Part of a small language model's weights: width 512, 101M parameters.
Each number is 128 + 24 x the weight over its row's rms, rounded and kept within 0 to 255. Layers, rows and columns count from 0. Numbers have three digits each. The size before them is the row's rms in percent of the matrix's.

# layer 10 MLP down (transposed), 1344x512, rms 0.0341, rows 135-171, columns 256-383
097:112128122115136133142156114125139120139116152120109117133118133142133116132124135115142156134096170149112111110167089141124100157120149139126146116138147096166157107117142148120132083110134123144136125108115120085079123152117098189110172138130128094141147135089142082172124115154094113140133128141141127125094145141101130130106135154147188125127139134157110110061118128149147121135136
103:142131128119049138163097116132158170118100107138119127179099115142096125123119129122180097126156085152120138106182116132077145141137123109150144100167125107140112106114115153149148110108158097155106149201128124141160125157101124144162151091107142123118161108090085104147124100144138113142137113145114110147123123148170124113126164132134137123130102126160126175103127138104126098155110
100:093124108109115167164070133126136168118121090113155118135134129172115132139117110106104138139129146156138105183156117131144119072132138137110125176124123131165106127125116160147166125160124125093158125114125124120120178105146152136162129139135195145093152133144106139127163104147194131165121089097136135140139099148102129102137096098160141095089089101125134114115108133107222110132120
099:123106118128170086163130156157092139109124136154129114120086160159125078125184117127144190142081136107148138125154149164118155124115113127089119102137139149122158141155173119120119127095149128107123156090151152161133095116057105128148138102112139128163135145148154142087167126134151094126114164112076133134169119110111116128139123140108177170119123163131116093138094130150093119101167
101:144147164128127143083150049157135139133143188125122095179105114141133100127150128148125166139152127146139115128140124136097114134107157115139125123070068134128102139095089159123152119152136148102091143094117149120131127150130131138156109153118165128166172120103105143128142119117106159135106127144135102140112152142081050123135151121189158130135134123134134113113136109150173141083140
090:085126164105134108140100123134121130069108115100148111122116180102087113125126107146077154154135118126108132108144161150143093138143130133078142106105164135135146073118152119149107131174124110082111093137128118142136153102095161153144082132106119097065094127151156138127156163087116140117084156112096124143132147133111150152103158105152170147166103152104144100152118129123127107104125
098:088137168108109128137125122106109094139106149166132100102091148116131085148128112110115162158136103123099137133125133148122099127116142142087113105137161114112099112114163112060096120141133138134105145129121096114112094127146149127146145106109145107146104112107102175142109134115162148148070116156079140104120090121109128100111123150137149117153181118148103133113151136103130117103147
103:090127099140153146089137100145132112136138120120115094130109124076152124107150118117116153132139106119119128146151117120108131129156123162131111156140166171138128132154103107159141173136127119125121155102125133113118127155135139144135078132108141116141080136099088098157147113119145116127117100130122110091135127105102107129136128154153121134112154120170080133078120112138123100155156
105:112135137126151139103139180107140132120112180120100176096105132130077089124132153114134128156106123108079129140123100125136130146100138100135139142111118147147112110132144157142120099143095124110108126134124163119122135149148159093111132172107137138115094120115170161110123116129124135153170157115161103103148111131132134132141128059106169134104146110117149128142117135126114116137124
103:121106118144119125130118111116114133143124153144131162164161102114151110103149103109142095144133062097162112123109064125128173105122097106118114152105132108170121153177118090118153089085139129118114109138157105144144150141080138084168156113167162119120134114127141092074106117139148124170147151121096139111113082120111156131115143141124171162109130155107168142131130158106134183151082
105:119113135125136141099100137155099112106143126118144133162073126135126129110108147142101168158119160134106114145153150140106111142156142143123093127150102118147131114110094109148126153154130132148121117116121123128124097147155109118152146148116122133170145136111145138121107097141191136088136176108136098142128165112077137119162106098129106123129094148100116153145096092123153118149101
102:144155082121153118113100161111118113172148098126101113161077078127163105133132101143156140139092084179151117148148112150141114144193120189098070100108123103120124098117146116142147117105118139119106129139108092097151065124146123086137139130117144128122139148111079117121164120123144088148115132134143121108135083127112111117137149147104126037165159107147179105126099177108079109155110
103:151113138127101150091111129117127121109147131118124134140105097074121099115125084146149114106133121134143046092145128122125135117175157137111161146167150117075168105142147091079135072106113104157123123112158111164126107111152096118144115147096181093158133123120144136108145124137181096124146173173123133135098165157172102120128115142120161106140120145124131106108132133132112129142126
104:130112122144117171167085148138110134108100105151151158133125122120123125118130106131104127108107128144137118097095080116138138124100161140201116151162135119181110135151148129146104126127159152062114116099132122183166140121127129140140134119129123130100105142138149121129152140134175110091143130131140146125130125095150093152109089148120131123144130139113125107208121129101081103115097
101:136127153127080123147114136131102163130073141128137128123166127161155172146162106140109112134124081111114096135098139157137178115101155117109114090142166149113174139122121084134100131125104131143096082157094100095090056124110129111108159092116186122117105139095114150127112098125110124086108068113103133160146116099097101142106141123136114150136086079109117139133130130109164132082115
094:103135126116126137116095138114152121145130142109155136135159121190159137099131140142137142097134147137090127157124108151160127147104186122166079148128148159140095101145096146137117134130144135112128113093131131099146138131078136138111140096122114133160135073190089076155124137090123106107127108118124133143169125144108123148122139117103116124137126116102140149122144139151136147137111
095:124113155101141101133125058049111114106126154119108112154176112112090174121089147123159100141109133109138146099127122135105051125101156080133113117171061141155143171114169113095115131124121138074138120140101147141102117088085157151118119169142120090139118154144132148150111165107127122107159195132140118144162128155116119110127103128123114131124147133112111127174139141137130133123137
096:149116127115089160096130147085148102118127153100149170110104136142161137146109140113138130153138118129130090133142130131155172096151178168139128130120133088100106109127151129134171135120112134090136168161102113114173133134146149138086135128129084116134136134153166123069154123107176145165116176129074136133093147064118137139127127126094116148119120097086110090140132110137151146109182
097:124163120081131094113118103133130114140111117084150117142126171104148114141131117143066154145148157113139104134154137121138119185153093151150136172127139161139144127130181113122160092122141159133118107119132115164115136107100100127116164132115117164163103141084137149128082151142163104142125150150137134134156134133109149116158128133121109127169165114077160113138140125091100145086137
098:123141074099149116193133133127115154147142156183143185153156126122135127107109096104136121160141112145144106144148165117135102142153124139155127161135084150116105136126149093109090120123131125125155123106138114136141117167126094123145096140118108149128077162110140163123118118132165132099111136122083104142121127136128123112125151127126163091122147073093081129138145163164159114130131
099:106102115123127106164131155066167117168161123097098146107143155124098128137072141143136150118133124135155155120123115076130121137121127159127110115133128156107142093125143173099103144115131113129138112140167136131150112140139110154151145132127153117118123148114122116110142117102105121135109135165152147117154154152121065125124116128095117113131148130127183140126120146099120123151182
099:160183095131122151097089116152134112108170143136157172120150108051161108158152158167133143109193107090162141121128091168136136112131077098163112113149112156128083159106144153140191116123143195126109119123131150170116134143149083133141159135129133136133084108138131111110117167078135129122111194147123146123121121066161122130142133105104176169110164128138147122163158136115105148144116
103:113107119123101126105166144086128107148174116118084158132115145065137150101161129178176106115101138136164125092137153113066142118126158137169172100154138141181157134159167112141164149103108121095149116122116173069114122112156103109169093094133121180099178121104164190118116094153098116132128124121123123142116129160086110150122168148162080152130091137127146110148109117121127157139105
098:135127161145083144129112128136137112118147108141157140130141145149120157096138108088109148075136118142122163065145109111156127078078110119139109134165134110125134116112107180111141100122163138141103124111111193127102121107144148128111106120150117161095103094105170137096149107124152134113130124093123131126103116092119140155110135112124137149097148093090141117106127085169153143125104
100:098143146161146113120097140128113127086112140165110095120109149113119172134140113159116117107139146137085119081130094132151163154153120126120097147141176129177136112171126166109075137121172096115095087144170099160132143156133138158124166115144138151162115135124104113145147139141147112094159140133126107130121117153129105097157144139124135162129133123149161150117144105142084087101089
098:137095084094169147146111150074101134124107118135111137114140126122090105162126150166136159132095113135138176122098116125126107128151115123120115137114097130172117112106108136113170132127111168157111090123143168110132140198112134075122111129117134171151142105127140187153150112117120082114149123127137110109116125142139135158120145134057077107137143117156136141105097149088139103161147
100:173068105157146160125082105139111176097137145107139164111114125087125151139145133146114156103145147090136126120155091114113124120155101140149131136136102177158159106106118152122110117108119099152123074110128123077128100143113146119122132099150159137150111110120157129150126122124127123122135104168135150128173122184126182106111161150064140081144143125128106156153105157162124120105097
102:090123111141128107131103110138125083123150116133148140154142148092114131101147123147100173118165134159111102128138159090143120197156118123127125164136123116105115139136123204130126125154133152105106093127099101119162087086136123152124135122139096110139148103139101097144142114131134136123124179150126111138106115112125127094119129097154122115190156098116146127091125111121155106105152
102:103165122131156116120105132131164166104114141123160132129100107143142152171130148088144122148151103137122136107153118128149143123119153093136136139103119094157178129165083064115088136090126131108142111140133133116128158127083159121136142123136102107123117087114148155128103130136162099107109167112113149137084083150144105158113123099148159073127173131150122098118139094123104116145135
101:134143160162141110134142129156128116142088134151157145112150114137116154128110121111112175154103142128064131129176155092146151114117106098107102155099108142105122144130102143106184128152135120185109132118150162105090102121164092154104163139105116119122153132123157159166164109153132112150131154153141093109103123126120083160079142126117154101145151117102111113109122100136096086166115
098:115155135141093154150164153158138129178165115102190124091121138089150136110128135144147128133139131082100120105140062156132127121123140096129151106128109129155120083097133115079131127127123133151157114113140126152135128099161123093167156139125122129147121121103123156111129143100099123130115107145151172135119149083099152099114138127156130135130089107141077106099172102070130098133112
096:156144135121112119094130113126115120117126133145124091109080116114158129162128121145121115146148115122123166109123151089145169099155134117126124147122155130134165154135136057123105139165135131150055102127126072109107147144093111091147098098160131116140089125137105112113103115109118077089120153150117147119155160122135157112133133143108145120147181135158116163140137117148121115176121
091:111146136158163132121102125115152114135131144123146148138132110131146193138126148109145136145132112146120148137097115134105094146131129159162116135110129123142095176090152131109165101137132095121107125155107149147110131098095131137106142140122102126141117171140106131168143113146112123148148146106142086145111102116152128132108099124150100145141160146121167148136132103131142120117179
101:091117120162115132111116123119109162113151152178081138071137117129155113116143102106133142132148086140133123128085095103163108104137157159123130101145126104180138146109144143137089130149118142109111115092133156135082138129134137129125164160069145108117136128110132107122149104121149146123114161042153094164091150126123135154135121101122132125116113120149144137101157111158122134105103
100:099149100104094131132105151126164135117122139162161108137140138166101148142159119103157173125141146125130125103128092136101109117151120131086153156153169139182118170190050145091138136133100128121128128094107137139078151125124096153144150143106150100177097135137097129124132142130135165143130138133087142106132119103159130158130122103103118167129118146164144111135159141122105124130131
098:136093085119110101141107111158173135114147137121139122086111155142174142138155100118171131138126131080142094142128101146119130145129110114120111124137176079127104137103132128147091129159143123109155125155135123135135132146087117170147134094114159091108135127097124143106114159127160124136170106172110143112059146124115111113132156112165135118132114124130117112124133152151161145092130
102:163168117105132117123145150103178131114157159083133156130180139138136131085105117096129110133119136117140115120108115120097103134112130089142131095147124148122126146126111161112142105106095129099162172163163110163127123106143118103098139117125119108171130138106152100152156117080090131122120095110137125138165153120100095117123097115101167153152131122144134154074120128152085161110112
# layer 10 MLP gate, 1344x512, rms 0.0389, rows 136-171, columns 256-383
103:119126133157182120121140132122107142120141131104159125141131108125143117127158115133128151138157151085066126148097105138141119080108137111082131172112120140098136112061129125098182145103105124110109161085120121153166121122144147111117088136161142103109147143137093174137124144128149128131128164099127125144132148094091138111172117106151110136125177122148126074168150126112156129091091
102:112168116092131155137141149155143105114142113122148170107113084112195115131140158119093160111154122136084165104116128148122161126130110111132101137158157122147126167172107094134137088109114132127104155142142124119145110121140156104150138122115125125131097134142143142086138138149137181164122167101130138171078155175096141127137140104109103127107142144154164102103115146143169157155097
098:123112126123131096108140171154117152123185144179139111171122155167118150166166146143163155117141146088131137089094130140080110151137108145133128144132126133176136091150144159083110085127125143136131160083138146139085148115135161137116145126111137109159106148103143097126135139115144098106096145112076134121127147132172102103140174109120142120128091134102123113165116128092140139127115
097:109134124144121127106145131135159085167157156115142168165098108140148153165097139066163131093103124113120092141140133108083119109153135153131132130134119113147126147121115125115130140123133169092146127129170168124123105135175134147147143108148115164102123089136121160141151121125082124122119165135112137117119134116130079130139120142093125144138123152088169170103145120121147123090131
091:184094123169090160101077103154145139124110123149151126118120122113160119120130097113132128119141153147168131182125172106135134152146126114166093166138105115138132132140107114114141114085166157109121097157139150111113101163146098106145153109113142174105114115116170128139176096117114122151105131184106111116116163134125158115119096090127132124064058129122112116102117095163119122126086
097:102138166135126105130151145135117091130099111160146116087136113136132088154118125088121139156096105110126148149122076197117117112168170138138081130121145109112120134156146124150132128130112133115148114136179121128078130128134130099193110069143166149108132128121134163168139169098150109121139097126077127123103130083121172117128143140113135099124159115160149162147108102143102147073188
102:151141171132110164150079127148082124122132113137128108121128130222153173144167150114157096118115133125116164091119146161104135084151158146139113114125125163146163125118076152127099112127151123128141145119133120164100142142112139108131142092114108095074148128112153141162135128172094170110149134130098154122123136144111095111106121134097103151164087141105092120114133163116099115113123
104:151130120117144125127131142150149101154150111113136122119128124121145155142156126106154132141186128172187115097125127128126113118138132110136142141157139092117118152143115144114089134121124185093095103139141105181132143126090067130117192152093128159157153098107163134173167124162143122064108136189122141114135144118118161138131117138125127133115105159130124103128129112140104117097132
098:113159135145132087109117136151147137145135136162114104128103164111164110120085173103153138148153109154139154147145109123080117168151172128116141107163171137110176136114132170127114111126107166196143144115133096130153135086129153168096105117122094145166100160133106147133176111108106141145138148116135132171084113117130130129110140142132131149119101124148078082128104115148117149121120
103:096106110115102099103124149153137124112147174094109088103111157143146152122123130121131164151131109120113122118142143120129114127122104115097116092152169145141131142110112162130137151105135138103104096106162126108158130089175124128102102155151111140119092116133064117119121172136126164150162130176125132120129154143129120105163103107142110102132121110131132075105105114141125109142132
104:176109154175137154149113111178121123138129158144105139145172099161106106100149123104120120136124131090119100132079107139114103114149138118100153160134156095116117163134145108134107138127114122129129110099161112138115113122120144167101128129129150088120138142130131140163120093134122076126166102140121127123093156113087124130101123150179117125139114152175115120122119068153131124088103
103:122102093104081145134107155171117144171130098100121155129122114123145110138129108088152152072103117106090117114132141149099153144171098123110177141151128128116114135146154104140116156122137107104145113112104168143110123115154113123127121104076165097168135108102150112085155133136151083127144139137114139170121117154149135124130137153120159125103140105159113106135102130140138067130160
105:119121140133179143119107172151091092169188124144178111128125148113124088130123081152144170094129169098099148161136137163110173125159097151113127152130129126146105166181153129101165153136139170109122146107123120130122119132137135149126121156179147126108152082119124135143122093172130077117119159132126088113133139124100155101165092129127115141129100134174162097147120156117154094125165
102:145139154125139095151123133131162155135153131162141107116101157109172107105111122108124152099135140126123126152149147143146154161106141120124129123146106153159139118114115103087139100161124109090068167157094172130162123133166154091091160163144128098144138135129110161157098175108115109139107134138093127141114152106093102109159114116115162140143107129107099111172136090054105109137130
092:112126156140101139120121192117133157155103100106116142126127098118104126119132145160153132124130104086171114111121135129150138153172115098096117149131126125162102112072113079135092153147124107099147143139100139130096140107102132077163106118163155130120103095130134095149120142157129108109146156136148085137112110117128062161121137176162108118153152141112121123126148093112139117122108
094:148102119117134142106144109157132122128132094152071136101107143137129107091131102158106116150100164139153108165128169153154130082102157130134170122148153106128111128116132125120158095138106095102164145144150097108125093147118154144187106080095136111135127104142126142140098138137119125134138112108163122168112115101100127104118103141135156093137161138150094134149101134085145127096125
094:142137139124125118099139110138102108147132119187141114126099088153125106131124092148154129149154121123106139103128126125135083087123159104121132117146150125141158142137113131124103144147102145128106162156158145117137126133114111168181094115115166101141143116083123121189109136170091134122155100108140149159150145144152101107099157094164162129158167155139143136121140138108154146112063
093:103092155111118093129084105151137148101165134119150139195121129118128134168111125156121112108133128145104077178152079132119098159144095102169158156131139109125148156095153176135159113136136156146156109103098139119149121132119130112118124165087124112131084150151064181136127105111158142137110126125128102112119165116126133143127089141119172084119100139165097144090118134101164194140083
101:136198150142148151081101136151126139146135107097138088158100178119180136145150125116112131116147151127104090109110164132087143119133120140125079119123148130125117121143119122153133153132135120105131096143123119140093131136093088117151159099107112115150133073150104130168129155138143140087133086095127088096153161188137155125146127106100110141150141128106107154122132115085124130146126
098:112108120099120091117121152136146122147135072135171158078093123162145106112132155140117092138164156148122115127180102085130108164148116114134110119125078152100116100190134094146074099096120133127094095108095086161137128095147093146099159162124132145100140152111119123148156168097153102089097135132101131105095129160097135118155135118161141146114111102147131133118121134141114126129175
098:168129104134165133113151118134133141155161092189076125105136124140150114158107101144138107129125138105127108084129107111135104068095110126103113143116137097099077145159151143133148149119124144134106183146129139143147156118104120135142142155115084173110146117148119109140121168104132154126125117127122140121150065153120084158167133184126166196139076116132126127136145153106139116129143
096:141139145115125121132121120114117139141157115120169160085085085168176113140141136144127127122120150159149129115154165102107101149160169141089146145166129153135123153101125154090127123121117142100129148115144158176115115168127150122132107159116120046162122101138128098130145139129101139148107133057095114114136152109124111108121082121122107111098149115117090145134143182122121122119148
100:116096083112122107116108154119121102146130155135145134115105152134150113143094124115087158099119090116139059113143183124113150129133180132121122160141110131123165131132143100162106091092104177092168110124149103137081100120114138140140107154141067116181086068121171149112089185100125112141153117144158112121141137166109107165165087159188160109100148173163102116149139136110112109155099
099:133142155150164112125133171091132118087105112139137129114125158085129102136107131115176114142142158094117159136139123167144134102095104152091137128144139131143138152117140133102119090086179108127160164135119118147141124158161140146138151132147121153090151183100153138155136107162174116145088166180127125102135136088106104130116139085176126166121123080147146159124115126100131133150114
096:161124134089059194116134155135093144105148084127139132139138141143176145137141159149149095143125138166143153168111126129123101135122154140145110148140149128156094103187087128144120114087088110141109090107128138132153152088097121149145123148135129113130112116135134066151115146151123101095103146140128108153154104086136118079149133148166154110165165163078113119113167100129184123103138
107:128123138141140114143140134118081141117159100133136108129163143155109122128133131111131135148120126126167146123093115151126134135140175087147158180142158157108116142144146185098152119140113123153079169087142111140128169111148153176113126110131094117111140130132108116133145127160116114156154156165141134137080124093083148142129122099116150150145112120114126133134115160127137143146147
102:068145133161136143111163170146102148140122143121120153142132125116143085123147153148101175146139159119118091152115116122106098134188130139110117162126129114137110122093163122152183108132110103140128154086135086108134081128162158174106097084138138146132123124124110143159093120197143115118146165151133131103164120101114101126154117137142093088173087129152180111166126129119121106147108
102:129115183128132129140140108159147145125154080088132130137173111134145127151081115112114065136113100098113148136092144075121118149130180140138107101134126138114171085127126161104123151151129127136117159136120101135154113125144122128111130131120121137129147130128155138164115141086114157141099111146167177104092130133117108130134110134138134092112136143126164134164121151120103114136179
102:113132124108095140121171106158150141081088124130110131111105101160123094144114130113110119123135100104126094144112127115149122115107146161112139152155145112207126114125140132194133146136148111124128123157112141129126135145129153102123150123074166094097122111149115122122160113114133150103133120132122126148071128118139116130120134144093140136118143134170124156111150123086174166145093
098:141075116127122105112111100148133164133146109136121156107159121155117175140113142129154143157157109113137099138126149088167106103108145112119139152143113094165183153107124131148098104117118120131163094158162162129118127117144134110158110115113096106126130141106169141135139123131133153138086107141141157104125146121090119066145095090136126131100122149113125078111124178118122120149093
099:171139097134106117146150135131117124131149126122119144149107125160110129146109148164117148115152147092112108141100106098115078135156131117122146089121152125108157162161137132129070182158132138142112129109151134112109111095121134094108129129127106132140118137090158115131107085121153149099165136129133142154149119150113103118134109177093115144107133106132134136143147130153158084125085
088:142110126099089186112111145140092113099119130078140110130134122118149155098165111140150143105126130112143142101128159166163125121121140143139086130103146114079151130118130087147094110172117133135139138142073146097135136131150142114066161121145124117089103123130131082073095111107148149144130103136124160161172120139147163111119136141147141169118122124136116086124093138122111100068134
104:124120146159103128089183134156134116152139124094167140133104103149128107141177117078106155134146143127123119110135124139116084091150105132123131142164089120113167113095101147126145088146158141099100149144139154143119105122165128127118109144144109152146123102109145116115149137120128098095138159141131121152136156137113161123148146165164160113107102129094095152145153102141127157130146
100:070148121148143108122155115117169133149145134123122134106119131154136137136098151133102118093137158121130111086080134142126114153051148121159123098110105109117055143143181145099155138133128122122129119132118127143115148132129127087117127159106153133066120112142160152136100142121131098123157120123118151129096154152095128104141137082151130158097156161123158151103137095120154142122128
097:101157176082133157064108163155118125129121103128094145167157133095117113136103138123084111129117102142143121087159120151115121141138121171156108152163128133093140128092153140128163086173100146147101082117114139148121138097133080119101134108136122138124072126107110112162105150123162119115098136091170073143162082126139162115071101098126109139155112139109121156180160084128124101136138
103:108140128098081132122119155133094120100132092097144110141128165134165100098127153068128118138092108156154145164160152139115145163105152135124128115105128118085157179146126126137108119109097127143137135093209126170121154143126152143141105176155131120091141124119133110165130151118105074135100094130065122115119114135142143180117095077173110108101189121123131150192130166147173123135145
# layer 10 MLP up, 1344x512, rms 0.0374, rows 136-171, columns 256-383
101:139144139120079154161158122117105168115097126089121101154142099127098167127141096129117093109133095131136128121150133125118128113096125132157142141070093125134132092110090115158119140107075121167086109095133140157123117112111111134172156102086143127099077150143090140109120137112118155129150088106182074153114132138118125106136102099122094113152214158122093151148098101115124148096083
100:080153127127087138167110121076123137136104088133129105127106170143124129132103118074145109107128073124128148156139169161120148118141090119118133151113128142139090098144142129129123125121115107095096186160130157169132114124125153139142123138138190155128148120078119091120161136131158137161125118172101128126122051123152133089111159105159126146141144134151129103124142129129117142117118
098:111169098154171126164126107128112101142087138096128170127101090135176068160129131133101111145131111146156121161128129155168114104124121143080132107133133125087127156118104092181176110114127160168122105128122123125157107135110118120118125101145113133130113090144119148083143107158148084147154136159171150145126112141048130102134096149125103140115136127131112145113097146105083115113136
101:153136140145128119163132094172072074159137110121125121095135136107147134113118127142088119140148130108092102111168148168125110146114097154122096133092134149138125184111154160124105128095094076125117160143136136135150143155100138120149117115088127116091114158157141146141149203152186144133134134142081127181118116094148135127158121112100123143150118138105130129158118100092115137163169
091:144109110188106129128158119154119100133114128131106158154164114158110099172135166119115101113177133131143139148136128127160120111115121076148108154135123095123095124187101155139131127162114130103159108194135124124173120092152103125128083132119133135124135141141149109148185155126073123107125108136194188096153100128125127124147139106118142193102115099091126112099139118128108119158095
099:117143109158148095133116125144109121109139082142117154114099100140132147099115148108110113145152073129136105159150129116160122113092116146130109103130073143142127136056125119111177127120115191135133153134100162081114147073176209137145145098134117138129103143149137114130161113154168152118108153119103123112145171158158154147177123127101102127128103140200133138154141105129114111172130
102:140095152169110137167118125126124102119128137176162129128131103136128105109127119143112147117110126150134191125153191149108164135132131168076136124101120143112105114103158118116126104123145122160108133103099107094126106138127114143137179144118080128160133114178126166130120157119126155128120132173130110128131120157070148091132141117101130113154071167110102136166142195125126112129113
105:158144090137143138131125092126092154126098093124110100155142140077119158089152133145081095135095120099088096131144116136126093086112092104088098157136112135156099125099143128163126116128084111135076141124120151166141183121186160156157146130126131153173147101159131124142126132122142159142124133077171124088123125142102167183168170127133139121122155117124103070141093130117108121153121
103:084174126150140111115153135091134164104118167151112138132107121115183103126150172116176139156109103147135097143110104128083142138157140105091109111117187159152123161126125138149086128149087147174151143148141114060139119113129113127144097097104133118153083145138101115097122135123115120147114114126116107151098150134177135123104162152101133197104142124143154086128144161167120185173082
104:108140153150110093151128162117124106097102126109115119111122144123141177097109110084158107132147169059124101141124132117138132095139140145103059144129100143119124140125115126146133131153115078100139175061144115130157113150144139066113154119137162122158091156107153126144155166118117115159097161100155127115128108107134110163108081111134126162146115110124106120126193134120117094099120
102:140154170143045155078094151109107123126118119095136118164141102104137124103118137128159123116117104138150131165125129146148129102115114123111147129143160164124156114081146125116170114175138154131133161123119096142147132128136132145141122103143154149152117133116114127142149111137140141130206154101140154119120141160095102151150090158149120108129193092089113125114151106108113102129119
102:145153125157101077094088124120144141084177146146137131129093093133119116093169107115134134104127087136124135117118156142128147136144168175148139139166124135099135125149146164142193149138124152112089121102120125153153139141148198141129115131111155115113103148116124138144116130163111125143146124120105144160130077104162110146143128141121118144152146123134083123102119138136120123110127
102:114090155089135092159097129133135122149147136170122119163159141169151096133148098102117151109115113111135131116136132135127125100146118132147105153115150159111140176127124115109133101120100119102131137113166156142097146132091082154105123148118149112107150111095103143130134147151115141080163150081169097107091135149141109112130115097114104134130137155135131140096106104137189142152097
102:132134113125077120122124165128152194117116129127135104142135129123124148095105107108129099087125113094137179113115117141102098145129119096136101145124057164160137155111093134110147119122126127116133129126144163112104173146127168088160129119152155137134157118152118126109150189097118138127119080098100118131118166150147172106113127157178127167128084098100153144147142103146136117114099
095:151062141143141106126115087145151121126148130120135143131123125100086119149121132123145147119098107190101101093140114130159135140159088091120162123152144070160154155152128131154105093099095134109116132147093116131089122085141110105130163104112144130100144109138143134154132131166101096106176158129177132136076121136126141118151128161144148141111129118141139111117118103126124150106123
094:147112123165107129109161155149127132174138139107151156104125149112125110155153096144134124136123148138078061079156139147160141112156143137106134185144121088075086137139112105142134168150129106158114074132125137115089140172141137117110127128139159121124159157109143126131165113107098141119127130128159150113095140148102109165133150120169150117096064114115106103088126123120105157113111
097:106126119141154179162141086107109131113098186120127123129125119112139131138138178175144052133149114156118138121103149137111094164120064185132138085095092186148120078147148127151127098116158078129108132119099105121121155108093106149087159170102136184129127133139095164111146121124150130131156112131138143133134098161092162116164098148165174142145116130115157132128138155141110146128139
097:155169103157127109094151119142117127076129131145132097144146200158096089092124099153135142148137106092133100117127100148141123111104105069100147092122096116141140111137106108135170106148130151110117153124149134133134084146108123133159090095151112115111105102125125087192127164161127121150140120078118155117120145102148116131120112126079093167138144144129157128143110105148178143139130
097:061109114146128134147132120111137112124147159111071136105126146116134135140106153123100110164152113089117108123148109111166111144078149123142102106161152125114149139150149101144158139122147059123127100168081164110125120126143104159103170094114115143133125170115134120142152145158101098139146114151140123171140172153108133123163128120119134124157117120079064131131155092097107126138102
099:091140097119108146066093102060116166070142154165143132151112148121117111165150120136098129130150130168090088136120121173137119097187153124088114107142160134119119124111119163161135137152125101113146131126121118200138122117102111105126102139120201133113135153153089159112135142106128116180121130141111149149125133133118104139120167152147138100148133093133143125145119096106106140127127
097:188101134113148152143107126113091110134120121125140102098168132149105117118118140133088150121112137130145099133138127094131098120126171118157118120122118096108129134145073099125105149122136123162136079121117117154121111141092108109194140143154106127109191093157138176157124102162153082111132108084108107126113134132081171140140156133135139127148124098105100117113135206103117081124095
101:101139151174110109116138085115171130150141159120113157115088098125118104160152124154131124153117131130155136113169140113093147134128119134146113136129142190154143106187122118134120101132129129126156110167175112133108084129138099097164138123130151101147121085095091116152122131104091121121120128126129107122142206121166124148160111099121074141118124128102106148168100139141114126154157
095:133133152149060156106143114143118126110101148100111152130111125107134102181141143136156182093075144134116137110122139103167095141159124146156135134105120127106111134085106098165131158120103140156170097096117118105110136119146164159133124116144067117172129110133135147145166106126121121143143118114148109109137139123093128119093154216159149188127137158153112130104125124118112109114122
099:129148095135141162147106082109132094138140127158111099140091116120098116146166116108129140089157104116111114134116073115099103130102093119145146103140088154132083172119138147110099137122178094112107137097132082119154124092112121098125122114129145163170159119100128145140150080088130124119139146089152185120163161144168104128152155107144115129150148120142113140121125116098111166168081
097:146147105113108146130189083131084152113113148130115133127120136091116158114155132128179133142104104162140154143174109102104091123132130104092143139149128119110104132151142104159117139104119198113128144093115108109125139095149097153127102138109115169136116111135156142104130160156110140139151135151152107185162105134141118125140098111143127104158140191093132132124135124171193085129121
103:132106121131147138117140086139154146155168107165123136136126104133131117117127117153134095121120106154109154111155077114133148156128136149123131107122110113153159137141161148107136122117111124168111136130148086138127112111152109147130121091166102133186146121131135156094094101121140086135131141133081155119131137149153109132112129133110105133129149139122123111140152153163137091097110
100:103136184161160125123113136135145123095165103108121120111160127133125158122110123113129115162163147129149109150134096156111115102148119124126124097127163156123137172127162156129142110120104175153098168144115072118127143134156131130117089144111097146134151103127124124137139118164164146088155089167176163133133162105128145161154118137138110095129105113168143095112106144141135108114151
100:107116124128169094121146140072142147127128147121126118190149056174136127135098139159124149064142173096125115098076110123143111113129101134078124163100092097140116122093119123166127107151109166149143170122151147126137125141151094138124109139145157094139151116126142098124121152131145136135126128141077130116115128095114119077109107160118080128137116158118184103094139139104139153125162
100:145127086134120129148137107138121118058135151145152180163116130147149134125134145137134164112081145154122142110120131136145133157120084144108159097149143116104131159136149122095109109108121140129129106155120131114121146151115083139139142114127120141128139122127121127166079174138157118139084116162103151156120112126132125097128137125098122080132122091135071136121154122128143143160147
097:114109112072157136129124128163080149128113133101129146110176141143135145113107095094168152132116148141124135158163122097152148112154135102107109148099123112161122120109143178133102136074113109114099118085121152136120118141098091143103147170123135114156150174121110092145085149165146134161097072100109117125111207173096135173111109167100117131121123140108166136175152164108143091125150
094:124114151160126159098134134140148146100137110119112110101132169101138128126181155123167144147124181127166133131125097106104089133099109157131171102138121162125169164146111117161111123084142182131146139146098112108160151161164123134123126156098135137077150120143134110088131074134151137116111124116157081120126159112098110085126120152185166120140083183142140134112120169144099149125075
093:142141085090140138140118148113097122107131130136124127113122161136098117162097167097155151097125153147126102187163145156121126151171136142098106141135160095122128090132093109162164127138179154130146127091150125141126176134119140123123115130168173116153142114069121153066141095161149103140121160132109142133129093124097117139093123151131091172139081131128102105145143120139102122121132
100:103130135100165140098074157162149151109115164160120139134139121157112105123126114132109123133153138150129133127087128132172131169126124141108099175144167181105123146132119114123133118154102121140164127152144154151153164099130186098099078130105150092151097097126144155115121113125113109137111106149132113182127141121113117158106119113171113170100108127138108122117133098118152101117121
100:137131134116098142117147113080179097139123134131158154133200139115098135102099132142145157118179067087089156120108135106131108085110139161144115136097137130111145130152157123122142133113165125148078149139121144181136097141128086075130118150084120165148200107105108148149128134142127126161137149122110143112165107127087125107137125145124150129128131137146100092150088127116121154131115
098:108136102123143145132125128104114126131105167116141123158127102153091104093137172109097149149165168156109136161111176155126137133082116137098119098108109132109131138112130101129109139103103129144125103153138114130093132132104143146150112118126118129111110132135131111108104140091145140150140105110086146137163161114133137120099105138104129148132138128126136115137133127153130117127123
101:092132164127128150170172158109110125129124141107134140108104135107143108134115133122110143096133145164077129125111114151161108138128128123094164137123074154141131132113124132127115080144195110120135133122099144142109119125119121120124086149137103113150157130115127120139141111141134152132136138153154109139132094097163170098171163104158126116133111120159149160122096071114089103092119